config.yaml
weight_decay: 0.044
decay_fraction: 0.744
final_lr_fraction: 0.1
doc_mask: true
Each number is 128 + 32 x the weight over its row's rms, rounded and kept within 0 to 255. Layers, rows and columns count from 0. Numbers have three digits each. The size before them is the row's rms in percent of the matrix's.

# layer 3 MLP down (transposed), 320x128, rms 0.157, rows 26-97, columns 0-63
088:093143155132119138157133125160132097106134038155104187138124097120111100123108159170130109159069132165178098099178165090073145104147117113090082147095085075169096145094113089139116096138124187
107:187112098107122109075152143115090145120094109080154113188109166093150117130048130180136173172133122132157160128104168092123129143130122136170146097112131132115171130163125090155090133162130172
105:152169135158094098166038168153151078139149120069148081134127171178128150111144138155153088166119094158132092102137116146171124160086122119170084119128189112158194139150108160130093181115146122
108:151069177090071150104131155170132126067175157122128113108117092190104110144151122080092122117116138145148137115191139151135110152160152129153124142128146160183081155075103185166088129142150104
096:128134076145165130143157132214107148103146158121135126053118120079101156080168171155107156114106122151137142141177047128147111132175114150160192130154133091097171137124147168115149146075124084
111:115136165123154157078105175139149101146181123055083091145161160117117129111131106180135173135149108160105168104098170120087113158118118148153088089102149093115140157100109138137090181088128124
084:135166142176109098168119150087151162147188122255117134131130080137119094156120162076077149139140055161139132147145132139158148134158109081121165132109104157104127132104079106143134082152087158
099:163111134133129145160158137064127106140173144163111166126141173111101157171132148073084065175087169082091105160120089116144114098223130116168113146106112132104098129150072104083150152124148090
097:095151102147108099093093153083081070135078077074058108156080143167144165093125161076136163138147098100191134104164131133143123121049134148130115131166133095112099131111105113139146143071135155
098:108133131101173085121125189165106146122104101187118078214133087185128155104106143133115166095092103166136036158181188169111166110144123153115169054102130104140118120111051101112132141141108160
104:153087136118105156129100107083117113097150111158155104100123091148164105107135090117108183100114108085112115103114178091131216101115123197130067147142162149113122098096103164151190144116110104
108:125147150079126165145117141130108089141132120108150169092142128112176147094187128179155145073094162087049155113144099059177144098096140077185125125091204149101178121087133118124124134127098107
100:084182109159081164115173101147150123071148142162097144104090140048115106129118125145096126059096138048069108081168136136231083176125148157096156100130125118088151118085100150165117084103156100
107:180162180041117156081140101137164103132140122165153118188136141115080122097179135156129137192145145144104164100137173093184194138180138140065158099158178134108189119125139110131102125122084101
106:156138136119105121130098152122108136071160174131092119169130104156096126161191159132148111154148109130186178127153111095120103129067172115160131139185161127162112088082126185139176131161119143
090:151137102119151175153090131155099104110159105121122121124082144115129172161057180143109173144132145108129112135185155091150097137125152119078062162088100111129062119143102170151107112140154203
103:122112099094122167103136123157113140168140156086177119103135180022102108078117154180083085128132123046120122152132145146153111137122150155160121196157118188171084129169200179176131167119065094
092:088124142145158149096174135111095101087112137119116160113130144082167140119120131055155189075130122075124064143138056181184103113126141141099190164159120153129127145095097116121177120081115112
106:141208096159136157095145109124105145058098113066121157147150120073140138152111130115140177097148102150200137148156085124210121147089126119186095098132095128037136109138115125079156120115168156
089:163155101071063138087128116147099119189099059115120144072137130128175104143152206095139144127113180161144117121190101133082149125152124164091131079081148113126154137096078086115129133132108165
083:158095117191122209127161100154143146106017088103134071142103132152073098113100081157089111132116102112111163132076160128089110131091166120118155132123145070107189098133145119129071177128109135
108:129139177150105139187100160119125127097125184157079084106136164144140155136116140082125138145085158103084080079153131143152110127155077073112170194121119078142167145138111155080135089102121107
086:097134214184107119159181151151143117130145124151200112106130137156125051090122174119125103111120163205166140122098092125105181084176107144115099122079123148160096144118122156167134098075147071
088:186182117125149205135120124151142139163080088000118130153093103084101133143124147168039117155135085101152146112141146091157094113126134141096151128104124141144135118143049134147082132108132078
110:101129149158086123126133179136090115033138094173081104176140106162186132128147114099160133077138159107163112133143149166134138122113190047120152117139186099092076151122124106090092121149097080
065:153178177105120129090167103176122129190147135108107147152197127086115142107088108147135131120116104138145255176135122087181157090140095125096128139089155130069132092094139139098112116083105103
097:095155096152094099148188152100184165137079103176100139180119133084141093161098105154143136109114114101133085155155097088129122120100124154159123170068152113086176164128116155100091080171116180
095:117227127129136148113111099109194124087156166098088101100133106164171132139060118161160186123090114157133128101181145113152127117141079120150120120097139196085162089143093163140155109127135115
104:080117142074145109108048131164118149101113110109120183211128070129099115090105131156148121089137092143163113040112161120106127087048165138126054131097143144102159144104104131193093123140130181
108:078151161110120142109151133132161118191147084112131165113159175145208142212186072129132121118085146162079121060094109115117099147075139143099112087140112133121106164150123096140131115193170093
092:085125163159131114141132175167141092122168171218132102133145150153136110167129094126089069091102143179079157055110143092122168114101149149145109159114076182184129080129130179132088176117083110
104:134126140143142136139126091146102152159119131100145100144121064106135082157143120129148096121112106095107197089127168134082130127179098110094095135113147109126121146123215104149123147084130159
109:091155095173233155122063090082060175178146147139136094110124149125107103127122078119158070104130155126123088126125104048117087136120093163205115136129145109157162159148162160120128119115085107
105:174086112091087139109117098083180179133102143085159099128088147138122120153069138092172146128086128102154097092105167181122118120135163168124168109141178165129083083065105110145071091154132109
104:123095121061122179172090161124177096113117182147118100057086115110145147122067138107159101119090137112017098089066186139176141136147129127087141144111112142108144123114086104170166128112109114
095:100102147128156110144098157147130093060187128166109149131140103141107197101054063089130140171102176161136103099141185138103121147101113148133147185099141130173128122202128104130176176142073150
109:085178137187175172146051070164102113122059115064129121115181085125125140179050119123124126104109097118126186087102179155053139146146047115157111113134133117138119130136077140115134135108100135
079:045083123126122127136147104154102113129169110143121129127207092128086125144173131130142100160121086155166086102142146119166111093138176088082072156125119129067058162126115062139110069089158165
086:137130123091162103157154073140109115111100153139092095123188114080092143085160167113104108146116108076171123095139116130166162145184119123093099117157185137127170145146147127103123068113188137
094:085131095197083106118116162094105173148082091172131140117124137071123206173096136146177122096136155128185145076099163048164142122069128126199141105174126114144105106152107099130137141136099174
091:128150177117077162097125130069058072161123168137150118092165102135116127080098100148116129126131165112085114097045114145064116132146087149105097105094091117165190193098104167056162068129076164
094:150156084128099032154157150162094127158129180218129150172164162126088114128122149130135152184147129123053146140131100093100128117047107166126094152105139146153133201116095083086186156097132101
073:149117133123092161104149102133082139103098142183173098165090144108096144113135115081073117132176110136069043179096187135104134206039127063122107161077145143178107139162093135142134088140115156
119:122141139105134143169082071140113180130117151107156117172145114118111100120103087149115127126097167150151162118142131174148171089126114066137126126170144176110142091193104153107166108087163077
109:111131158146055167118187102105103120140106124108168105093117107166096127127078143146057131132104133157128125132117199133103144181145176150145154143059165140064083128141104152102153136063101092
099:087069170164152106083099186101150150160138130135086208161161133130166086100121111115196166137193114134105140118139073128096053161156129113087110090144154133114123125045100156168152099132116117
108:087122101108158160130106095161122164156149098131127166145089166121142084103108100197087097107069073110103140106180110165137132096144103141157150123110094165155120151151139122128182122054093089
106:119123170169121143103135144128104102101135069070097142078084134164169110121105082142063143130105081151134183168102111140103126127102099109095112122185133103129096143156105077141133131139096129
102:105100080122123117163140138162094137066102123062082119125133128150137125110231104109192088134170167099134142131135117119149139141054160098100118196099153171086150124151139151113092159141151136
094:156117155103118053131145080138098146091096166187118116172137101097128161116146129159105181164149067123140112163107110137141096092164177107115115128103145152137089178143081085111108142058115125
102:130102130080130129099179147147109102133136115148151116132108119100160078162106086085123119125137114118179134160113156119175155055112133139161196138154147132140084082130100129157131120088127096
098:136128118118088101131123064159157136117115068135166141155088158198139101140131166132173099095231066152104119085133112166145104111132166143148114084139176103122150114151156133133110151074100180
110:175114111143147172086099170166074119124106112135089121182087121130178121179169147135126143143142102140123176128164182117106202212109162142130113141138111139114111169165180104088113132189138161
097:139125129166121213114111127097136175089115105172139180153120166124118185048153082089155112092120114168099121082114084109122130145109115126193051145167106115124039119150138111081098130154143095
098:136127164113124167053166127176124147108094135125088097156139164138121175225125144037050128143140124117130087168154123139082097128100099114112090105084128147123098110159126090123106206097139142
100:130118141117126159145086153095125147121116086190172128096072129096129153053102073139115138168151118156156093163158120174128095063156117106161190116067101167112190157119127107133122109179091125
094:068122128176111115134086140162132127114198166184107130148104149101133123135139070107129145114078161105151134145090087139103046125138111125152109110102147133145138173077188121126083184141165107
084:132139160176101144157125121094120148198115143000131157123103137169146126091122166096205148110138147103145118140108114205061086137131093175073209139133139113133100187158139095121157127177133146
100:147098127120126083137137114152174115107123180118120184127158142101173177101131058162170146088127151149118100140143134232133054145105093143142116138114074124139146124149141147135156200131082185
089:128121101153111141132077165174112129095130151089105203089104131124169150128143159119110091147088196122140058174115104088072132100103164202128055101115117101087171115119137103129140160122158110
096:103128168094130161114130160140098145194114121116088179151132126093154142121181097063156135089100073157099172090186092148160111113097159129102168126176137097122078104108168083103097111058115138
098:158137151185158117120187135136135093127112104056140168091126192098132118110157132143123139156146158184175067146158106131091140207157114143162100123165109130108087192176139114098169083168173113
092:090163069146121103132113141086115168158130075095099106185120142194172189146090134086147136078167122168102130095135149076119177087098081175114171153108132136084129108120100125069202138153112098
106:127177148075074155161116171111163097101139160184176055106146175101143121117160093147104127162144113131125150141155108137091126073134149118073154174069152146148136111121163115145122104129161151
101:104109096144111104098152114060135145117090103185104107158105126174157125081127177130162121119167095141068178088089122087103141115120062126116145078135081155121154127151104109082111106156148167
093:123157151134103131114103114089147141111110105148118165112159091088148114101128125189158149107135111179092136143139160140121099164093136117142102101098114160120168153151135056118092188152163062
105:194102046092126133157135158092123116148098130115133136062113094142143081114097138176138103102110153138135168100107152119159084156104115225124160094153108143161090133075132086188097078107146117
088:226144104168148104123100089078142135140026124127126104130146115135122110142090134085135123103140116157178110173092135151049092086140131040100146107118167146101109149133113078165129189157141150
100:131174075144111143077127144156147110121123095138177087180029108146159109185084166109156118149165129151163142157150104127172119155107121186192123088115165130048059156138121114115143116071140114
092:103107188152141138116181059142098110154159110186116067163102104076155111135140088197117123069135091174189150162121137119091135130140086116095155095095118109093119122119171113121127098121136134
103:089134112125139068110086172137160176142101099101149147091118150126135076111111126098121081147147166079131165147128204134075119123100166137138069112190100146091137178103148130167115131148096191
103:113207146148188103097148143119107095074111101160125105149124127105112179177175199090163152157186146139156108113166114127127148105117147118090126122136101061137044135122208130118130096118117155
# layer 3 MLP gate, 320x128, rms 0.171, rows 27-97, columns 0-63
107:135087198180182141162142157152095115127183164130159185119142098161120103154110151114072162104125124107134067182115159137162121113113133162124135163092165098155067141140116100153070169130091114
099:112123150133180113178141188202142109090171171132130154122086150141142096105100147094125088113122108164149172083127186123195103136144086117112104072145105079100137145123076175123157132186128129
095:156068210139080157136193144156100099100178160121141177135090127180149090165124108148166159139111129151122113128130185120185125138076139146117123092143102110132103119129135185153117155126124102
110:141118090143114147132139085098085164113206155098155121093063131086113133134146119137142120143121174101124088138166056104164130141141153162201165113122115102147126202137134127059139120152146131
099:103133137101171118095162115169103117164127148139129181147105214150059135140150179118130194130123114119104124128098158168151063158103089211165137116167102184096118161121081104168097148099133111
090:124186141145108120077097148178062129159106121099064122120059168095121187120154068130144090092115139089127106105152084130092132180089141177152165165133170134137119126130166153130163138148197113
108:152166187125054154178090129183157082111145119181196106148075177156130150110151113162142060108129140090071155140130111118093105126126143129110078108170082143135171138093128161100073134082136083
103:142143158137154179087194145141101074131128134107112125182113148144147162158119113108093178123137109061160167079153101102149163096150113116090123143131103129069139121108110103203097145085128122
095:139149176144143094106090146092123158072090123147158104079199161106179130122128158146132084122156128183139124119138143125066118106101149162177145092106152103150118153163176076120104214194089110
094:118151124120122123077139114190141107124097159125157102156146093129084156121132147109084109125137113158144132095160122120152089141128165106101171113126096094106195140113108191052079124159122139
101:200141133132174122075121149130099135132125145106097144096099085137077161162197127174159138107111165127133167123125157141137135094146114140153077109119131214121175117116126102119065096151126143
104:082133111078132180152129152090103139107158100142142139088080139110113113128148100189112093160163061069104136052155133116245115147124141177095132105121111067116141120085097106075132119167091109
110:118188140077175121053201111098145113128147117107107144181141219113067161141133083112152206134113130131065133096124117109226122142133149140124124091147130176154185107151225104124122122124129121
104:178117070179092098156095088109130099177109120168168094133112101134121183138135069121124129155130098141114089110102165074142106208109117093113150128099123096189142109156097115122151145120111140
099:179148164180099159131220131078107104144083136115176164113128080164166057113097092098116163150136147108148163138060139114120086097159123131158182065159126155119151175078130066144166184139125097
101:070072121082134119142106073115133134151093103175117158117190127043147133107099129153126055102161169145131096114149133112144153173107144099173153179126151125119138105161154124106152186134156135
097:086104181135180075158067057111133087150111144101136104117107116109181148115121074138140111161178123123173119123151105197177124098161110115088146100146134137172130157164187127077150137072139111
094:200159088134143142113029109128189153168117124119081123109099137121115000123125105161139124133143120126123119112135147147112164156144141049155134134143070114112119118130096178141129099083152092
101:070082124173113107159127177119099136109115116149151118105110113129076128104116100121139190063093129086141121140127140112107109073091129138105103133159163141141124172138116091159143094135171067
102:123100178066134050140114143124123113138255155122132178155138138098174178106136203144162150140172156142156117121147101122152165139149114124144126111110123153162081182154117116129169049116163139
106:165202135155163171058178187157122079157143129131195127151115087134146078100141139031121112161128130136183131149128114103144171147082166137131045106128118153112171183128087102166103137101113114
095:105107228190131134140148129134124089108113130115156080147162099161159073121090151166125098119160129127140146112084098116163172067135173127120173107122126173125089113152114163110127092081149109
089:122080092141042044168077130159155125110145156126107137061101133105142112120128139172132137139168168170091089129145080141073150153095091088133095147136156137094122126086159151114128118140106167
106:123103099146166139134208116150140153152128135144093096172186119090145114158140142113169117100123183124155132141154128132102133112178072125122174127164086151128131148129104134111129162087146120
093:143173191137130125070162102156138118116089091118110147174199112122121120137107114141114129156130107087106230185133097081144171111107054163099157113142139160083111064079110098132129133125086145
103:108090138154114137155101123085102153149112122164185147081146081158148074071113106046147103127109146106161134120108083141128129147158129049139072117132137164127102155154176084125185111122163132
095:158210116166131098134105147116156088088152154133148091129100123138146151145115144119115187135083086152082161094172167176072105110106099141151114173074072176101151109158116179133166122121114093
105:114114154148127112157145133131170187142088057128178099150148102146091124106137136121173081074172137150137096100098111164078076121138169100105063199100169109073159071064135153157176098163153072
106:123146129130077162094079132135172079113088069114137103015117114127232093110070125146132129126124074099110124086105168137090148130095109112106108104119171134125168090126150171170110142135106112
101:087107100146104106125145183144127147092224198187127123126163105128089104231134175071124103129089147119126150070093083117105133114156167132117160108051072119200161144137136164131125139112133128
095:126181138137109092169172086149100118076116140052146126186169106098178121148129130156099128131089117103212128093128184145157130196136136134080150151168141166083130145147088141181096138134125120
108:132161130097094139128171140156142081086128105144059054145124176142116062201124144149086186113132095150151127084141136132153122118140133120122098126136176145136163106111156112133116151074107130
100:121146145089116145132167154125119087075161136106126175127148092106105107157176124116062194062167097134111107160147147085122073155093109156153139113093102140136159148179139084111138177141078115
106:131087088129118072138146079156174154205154149120114177120200161115105158101137157127153153179102141171117125167191073070085110162101117147127144137098186174121070153146130090103147111122170147
098:107166159123074086093183126076132128111121127131148141095166171150098109148191156071137146036135115157126127133125040120106138099110141139137040128145139153118151098054109093132127063116162120
106:170117166130132079214152087111154163168090169131152073074111166133115164122103141114143105116122160160169144172119128105074124124087136166160151142116110131111184169191103125142112133153092168
100:068113144141097142124113146123087134096149101128166142173222116118068082188154131164124071170141123143170099087144139131201146128152177103129113116139096115086096163140089061103142082137127140
091:134118126085133140130165128065117154172119125086138098158172071130158133131125145089108111071113125131140158083151125119115136139150164102111174151183146194126160144097117020094170138144127121
090:101127113094118178121136176135075117164117138148171080239124162166123143142145126128086148125104069168158146175105079118096111121106177087130135169132058148123129188142135138159089136184113125
101:156149103094000146134197120095118125135060137150117124161091154135134138116101104154083090155202174127127143135072055158111136120067116128145115157143149181142168149149091110105163101149112146
071:109150126119125114121115150126141147143152143110115173124143111108166158200173152115136116122085104118098128147149129120101146084141155176109197190144100117121095164164117132111149129136138134
089:076109149145189111152135176187095134092140112087148176149098169155134086127121135136145145136127110099106180113166094105112103090254166169141129083164146123098093089158080101116137162169131119
110:127116130149174152106165158158090124167102112097131124102082107122101106096113104115138135145103117098068117140100104140177167093150167190159135203182122108102146121156192112103113151073092116
097:066124069114092147159114133175151123187094085135120107182150118091121102145076119113109102168161070137106143108116139117142179100181118116101064088187164112146172146097106093099102129125097076
100:100147103140169108190177112170067134104173155125150088122117066143075172154148143100142161133111117123114097173147175116132145118124164078172160150111144115158098169162197119112092125088156090
115:163160086128168162128130102123147134177165041140152156192117149099074163071162104165108086103112105132099140101144152115188157173091113074170125161092138152160110108091168135141145146134119149
093:165154241148137156169127132116166075087111125138105099061098103156057162125088073112133169103139126141110163139063120114120125122103167122146125118115148146175136097168081081135095144148098145
101:192141142150114115136141095147118089214136164097104122116058187153118168191117179122127206116128060150097186130107180143101113137088116148164138080126133157207141127069115139136113115125115146
091:072135198171113107073142166125139103124100156192129166148146131183161155129145116100129153084140085157107124174096110143124122078142169145103097142138144139133097132134111154142088061091057134
110:113132138152055120115129174171107146154177116105140118130168149120161093204152186123132127137106131111108136137093095143166160125175086184090100071122086130089123115148125105169044121137108099
107:076112185139185111119129134146195087116160147094103118122117179127119103122164103152133146170164129071108175014115154098160088132137117048100144126099093142108131134161177161146119150121179133
110:132110163116115064112096129178080099110113130184158129088136179151103163104098164159145103112123076155116124167084089195149162197138081030140036139180174109068093113137167152155146077124134156
106:134075098109171082135146134149096093162109189132113120153129109115146110230127162187100156162156106066129171163151180165152088134135099124084172128143138133090194165108131134184152125132121150
104:134134092141138114147050138154124108106113122104116170052070105017139030112118109165107068102115152116132157132140163093106106131162131167130158150107162126171135158125124140134171094158175136
095:112148178142093132146117127128175166117071131131152142142146110165157098129178083072154097048081103130092125135147139093133216151132164177085123120117140138103069093098165169073149151150183066
093:142064085147163152138161122131097128126125038114153128113128096122110138173161141146183128100142164126097073140109150117130161106133139099143130141145123112142143139118099068121163088105112055
093:118120084107127098077142113139122119134094055159115179099140119100150040105144016156081187125105112119120132114105207139182110119050118116161131142154156121089186129098183151159100116096124144
107:142140166140144076110139093127181085099094181113116168105131179125199182086081110094148130100135112154090125172082176116100080118153158144189166184129102105110102106173118140090130155192111154
103:121094175116154134117160122137136127155179130149142105202169121125111079120161133120134127098142070129098211088137158148180121156181078029097202190126101191140085105112136173102143103144130171
102:151137108128134094121101171128169088070166180167164129102122122122155095098088138182108113142102104196166110132105122156137094172062154190146075166093152154157084175175147123203134113138174113
102:154081131112120144169075140112143046161170131140087130177139144126164105094181118156130093122092097050118064100129199118157162106092098098103155086105176122171158162115120133144152122155079131
105:123107160093123133107074160165169107166133063107107133056058175188148170156129111119143094079125138122125093083145139116091132175151194108117096150111101160145150139199143193089088095126096178
097:105126166159175147069130117146050175137093141101119178065077154114130153094128145124169155077126127168161158135071119145189091172121145104189093133133139143075076134104127184091154105197110116
105:160128171132191131139095105132098114146034120120157149136127153146105139085181138082127142102178119103121139091101131128130178122073105055121103155122134146158108127154151135149178147103071120
094:112098077097109141136121114132067053147182174133110197109122189114142175131089102140080129122156101129149094192128102166135126118142178099155118101187182091086095146149109129140129160168147116
113:131148175124076135136088135156168110099144110141150074122144169129156179101090121167155121125086137113139080191111091135113134129149098014087081105178125158135144125147125134101091121150123099
105:211139092179143131119138105104143126135011157106097104129177106152128130135121131134107115149126154151201105154112134142021107095122155031092141103112146119092160158138149075178098172153131125
098:103187188096142204132149160116148114122169095113136130123137082106161151125134116128187167132140202139152102116176120100201169140166163166133133100100116161142068090144143067116104097107144140
103:136118093132167110066206082122120086102074171166149153140114096125172133149109093150143153121158134118145096227113152131124135172122147081074147160157130161131102115171165124131175137081120108
103:148073154117183072155083100126144122167137099090130061108137178165132083090149126126180075148130128098078099103090164077109092074116140083184135102190131110125142137131209128134174119154143162
099:165101085138083113142072113151148178139091126111084157166172094103101090130168114104107094097102103095118163140120157139076111151102092138180160167147141148125191145140122140124152110129099153
# layer 3 MLP up, 320x128, rms 0.174, rows 27-97, columns 0-63
114:128132139062121101125131139151088148152127151106070126130068131138161072094083138190134191142115146089158141120162117179128173155144146073093068104116102153127078075134116112146129119098120096
098:135166130160096152130081176093106133176122089106141119143146205146134098154138071157200163081113087180040110176145122130123159088168137088159122127085179175169135142112160081115111092083121139
105:109131152076107124105096116059112147140156105086202161121103089136135131122093193136124125127100118137111100077108165134200118135146184155163100143092166054149097157103149144133100175171165150
104:210088151159138126120148105121103113123088079124111112129154166182119130105169099137146133092093065150122147129075165143038182121119185050095131170126131150134097156091159095161137125157105135
104:124130171092142127153074151136106122192146088111140107070126173134138143142110123116147123166108094135116155110171185094154161075172108113124097157110132119112150150147125163137166024054163175
088:145126157146192112109232074118140141145128178130169154124110136157079144130098126066109151122091171177115169166062090103077139043149126166156161103121097113133126124169101151161094149088137132
100:172066146139143155173163124133121128176101147163128116162091140189145139108148126108091138193140102101132149151118163149138092111205066154120100092204113074122110140127065147172092161162134125
095:157101149156171163201142193169195136089220124168143141150163097109151073171133115159148125105128129144132112137144133108084154101209134081135122143144160146110135109134147103133104085132102116
095:121129126120195155105116104175132113147100197114120134120147181139102161099150255142166124142120093154095122152104116165092127163112108149206135099153143139157104145120047081172119143148087172
091:133114157101165104077187174179172177121163132136135074118118156142086179105132085111140109104141083155043146123115117112128112097165141070128179079160072128121110143142142172102100185156115138
110:157150124116114203154164147100089152114129080091151170145126102099156138096127158068163095069074160127113106134168153111130162136094115044114140117137125056139181095133166124148144119128106144
091:122107072143090121094161089182110152169140058119083114151151204105080153107123150114125145121112146129164174082112123173146100083136147114177186107124185110143152079108071123190124157125146068
110:182171105186098123097135159126086161151170107109109130104102061121124164122155178069119087108073122105176093172128142140070089134149153192119139172124117138158153130095086108080107095182114165
104:113120101095137173094112109097120071100083127115133107086107129089058155090050119199096082148104119187136140132068112102053116221126156073134126138086180114112201113112125155141125179141108159
088:148102093132153153147175111096112107121107144100134168139172077129178126140138134116046073128122097098138102100117139139126137109117057178182160162169138176074121187140139075169166196145142067
107:103105135110071201117097141129123174145124106105169143132140153066104102110132125112102047098132154172088115180146147087179192121121148088160114122114100114145090116073158093115147090103148131
098:164122148145086142183076106100164078152146105095145071159174125157143094143145087095159086115121122139101116133157175156171142126119113079120178156112096104118115169099151125128192153091159149
104:090114101122117139114127109115161172185096066155170151108137088108130163138117151082107178175115103053094082108174141145094096091068133119071075095141105128067199140145112095183081105072100134
096:151132091093029161164063093174202088178121094104126171118163149146159051116165157150186104175084123144113155121178143174141143178129106114113107093128143107143168151112086154102148143158106144
090:106098153046127113131105136138125111170253133124122175183123121088153133139156183158156173143171128118122118121171104108151199118126107094103130116126122175172015170170122140108157074108153116
105:113150160168095153190133106119127121239155197128157087177090146145140165109130144090139111133173104092060129160108102150100145157164119112137202174069125096183134122096167189125159150163069131
112:183115067077171170092092104148098161173133133127048146130146114085102135126152085138095167154118093079108115174166182163183108157077136134093143154140123077113170092132159118121093186118099135
084:157048118124034070188088134179120125134174143112063110061142139139154062142138122156142164187131115144111107160128124092119132060117110109158098106155137119108155155040163153104122112124098156
111:109116186117047161155131156112146060126152119112137134159148097130122147070090102112181113165125088116148121133135166123170105122127186112128109083095147130177156049084157133121133074129130137
088:112067069133167147194089158086122119108126132148104111095029138150101105138142125129103123118165157174140028072151197152112069141141175101144116117108102109168162186157128149150103134128156115
107:114200128087129127121163142133199085109107130138118174150081147039189151172129132142102142127125137100114160138121117102145129114167139245161120135112149103102113122116106167081156142164149134
098:118069135124092174164092180093088108122139172092152177158125079093087137121160176140130090175143160058181103190126145087117102143111164161095132108164109120158126140173110083112108125163170129
103:119106098136146130113120099092177144151081112183071112103163071102149102128139093110104109114128132114065071132089092137144195116067186100143148163126122155111095129093107129113126123120068091
109:126115153109075148146150105171088149164152060146167159091168121151162122186170148111083078158104184125090080107103167149124115138141109154151077135121075064137065204131082127167072138150120138
095:160140201171105136142122164096183101122161135159189151165144066145082170096138158106102141089165134175111130109170174111149124150078139180162077181123097152141056156167180137099156130144124151
103:153145095130179197103118124152126113146142167155089058123158101179103130180131093144154119116128114094126176164136083154119172077207155085073139128117136168149110191132128132148145136100105076
108:170132116145228162109099095095164141167094096126110105162128105122125071100132073097097134103103076185112176152155181109113100192117116098147111164156155188212151125168147189096175144128159123
100:186134097077082099122153106127186130089064146099084088077107115108131115155119063173137140181134046108138127148152149171150159075194096136134116079099151109130096073115103122107070151193122085
106:188140145070100148100149136144172114148102139094121145124080144136151105088114182132132161111048120104094095051109104117140138086097109133111158148108114153168049110120075129115106127126115152
092:055168145112120111122144141114126159142142124098114182152099122122053134125136081077115155082085113078130132094137071110119127114147140101096167136151078181130098064097132170064108096101150128
111:171129155130195078224135139122176147142071141131111102113155174118114163155073128110130060117093154142137136169168108107090135107123147162117188164108140112135165124150159117132065151135106156
079:185192161124092182112127144095157135147068094161127116107021157108168151076177103117152189103168167087075116152172137131170093148115078103134140078132133090189219078134149161111128186115134100
088:086161163111041132128115130096139129132093084129174099085082146148155142166104120156138136088143177153138103174104078137097133138121174142132093084125071096205115124130093103131116187154147147
099:096163156145140101171175175134142092095128127113195138156127115136182094134042131154114114128193137164070134102200160116171103133165076155131174115099129093134158103117107157135175112100123078
104:058118098177144106114112138120148100110092136156142117165154114111157085113121134159109154141110154110082155119094112180133111074076171145154132181146105164148160143160080162106144107123117146
112:128110135112174209085115115093165121074139065083124084105107100143174157130135108106130087113099119117170111122104164165142110163179163088143146155145114117138133026144155201181092132148121146
093:073097137170187106143117152197102134103088100089154203112065151167097055138115135165151122137123118097082159108136088118114107065206185215166147108163118122098082108147120088117111175142131136
114:131136136049161127059098105152136116130106157162118130182073221059100090137107166126089201156125133105101125092150134206173143152137145069101114158145122103160121125151146144131119137109157107
104:068155121107081069136109130090108073166086167118154120093113144107095093094142165172162124115142084089094155140140153141113176140124086186147146195131163056159133141117127146147140170081122092
096:167064105114126121056136196131183161132102169143087054159096152113163153119125137081107129118108096129084099073110050083088121117118073178127130076138097114138178134117098177140144133124090108
115:118128166100110143146064116148074161137138142139123104150075142133075112107165123142074085209123115098124146119180101139088075155170099117140095194102157095162125162097114184160151177132127125
100:150103129108122180125132109164101190179109194130150185145118136125122152094086130127133180134114083089097075191091189144103065150100133150146114168165060106128129071129152126125135154132121098
098:166085134196123105130104134172214113168144194099189110150129110146134089177139147122054161144111071091154136165098132097096092067151110120115165075132186080130142185146118158131152161108134145
095:118132177146145072200105155222171190125073081121091141126124193141142110113152146099169126097037162096120142076088138084110177145141173155115119142116108150098154127118143197143115141135172128
101:197181201130079135187054132123172131128093171117110151058124135083111110132105138169109099105131154105173093121190078112120105173115095121134104087087147100145211127121122072103161154150131131
094:174151095114084069180091144120109116184078064120111078110090096125171146146111121089148097134145130151056125170153181173087087107072139136161084093136149165079152123096156117111137056088068105
116:127121122117163074120169134171085096116106163185162112112092103087068123126110122204055133142112090085125161138158173203152157203107147190036091177118131146117121176132125112160132137104097154
085:165119143135101079141155149132100167188213192136087157157175151109147144167073159203111101147106085059105151192090075123151178112150115138118148115125086135110167173139106128124169086116125106
097:098110111175185126169096168154133081081084103114107089074087108146158147147088130056125102084081142119124092137125174162169144141116126072057119133137151079110169100146115078196135150091072137
099:104145123148136091058120123149126122156115122090092161110068097130215110086163101082138156172127188166174152112119127107071054111133135137161112154138122097081136191150144157108144083086150143
089:074127144124154105147130156124145187177183138115148115138128126085188094128181075102132112137046147081144180115102120152163095082133081157147150124117153108126130140128171148097095143093104158
081:099101110121141147090107141111112181126166156178093137135155124112077124161145112125142146148120120127180128084094166092135167059149099101086162088102127096109089140112200087159093082116115153
102:157083134142118187166138148102138166100102126102130119152131114110130142135141179132113132141148161133126051112106126067126131188123109117179107125130167087142149143144195093167106205162107068
076:109086204182138150145094094120082148152112143115099132161134070133133088144175133103148133105170102056118150215098114135142139124170119112097174179135112130128082143194142103104128137119135154
096:187152104129136106145019095120189081128124135135126143084126081139139093069086149178122131124157092119147153169075126121128136124116144057071103183109135114144148131113130177187116072177110143
095:116080137157188150174162145101068105098204094113146126146139129144192172153129177109093126118153087111118143120106130120172131111107145142104173126092137096149172116134135170118122178110072102
096:177083154153144080134116148110122136173126115106119117112058188178096145102144192135115131078183089132115150113176136127103128118153109125118122057166089175142155154135140244136110109106104148
105:142122153104107127110172157115098143090126150139187091141173101115125143122151135137154150183131098153197182195126083144122091088120108165110162104106144132172094188070114116164134118116146177
110:148179153120166076168100101098083146154161135140113108131136104112129194121189154125125109116154181139171115138153122146045185110068110157153105119092166124176137170170117129119145081091128112
098:108082049124130152059109087072101106095146143177115109170131156126093116103134172183122186116100151119117124096094119113148099142143200146126107164100113080119108140197162149140076161114093141
105:155086193061109163092080145111104175111134105113173110175172115088135121143113168109134147143144183135137064117185141156117101020118117106131161099120151140069129090115152147104125144109106155
073:142134101044164161156070111093173085161165078172174140092108166097133149096138085128107165117141131146120105102188150110152126135088121173131059169118141154120138117131148117140096081142163160
098:146079154126104040173119112165108082113149132167177143164106127179132075104097143109124087156160097122162114178125159134117128121065139137167115114081138164128110154143173133118149087120159063
095:147107100147129116151115161133126146121168122151099160080119158058063161143145118110125194157094128115121087123095112178164144101127145179159072140144203143137152141156106092160102137149111163
101:134125103127092148127145142142061070086149113146076175128097127096134255163124121135156162179082168130166119135168143149148105152143145214162125161140117106126092123109108118106038145149130122
091:125094130085158119200099052126100168113164106111079137156214160170137148140048133095166153169100158126153114131158167104113150124116054062126162146123109126107116137130112096148111152132111097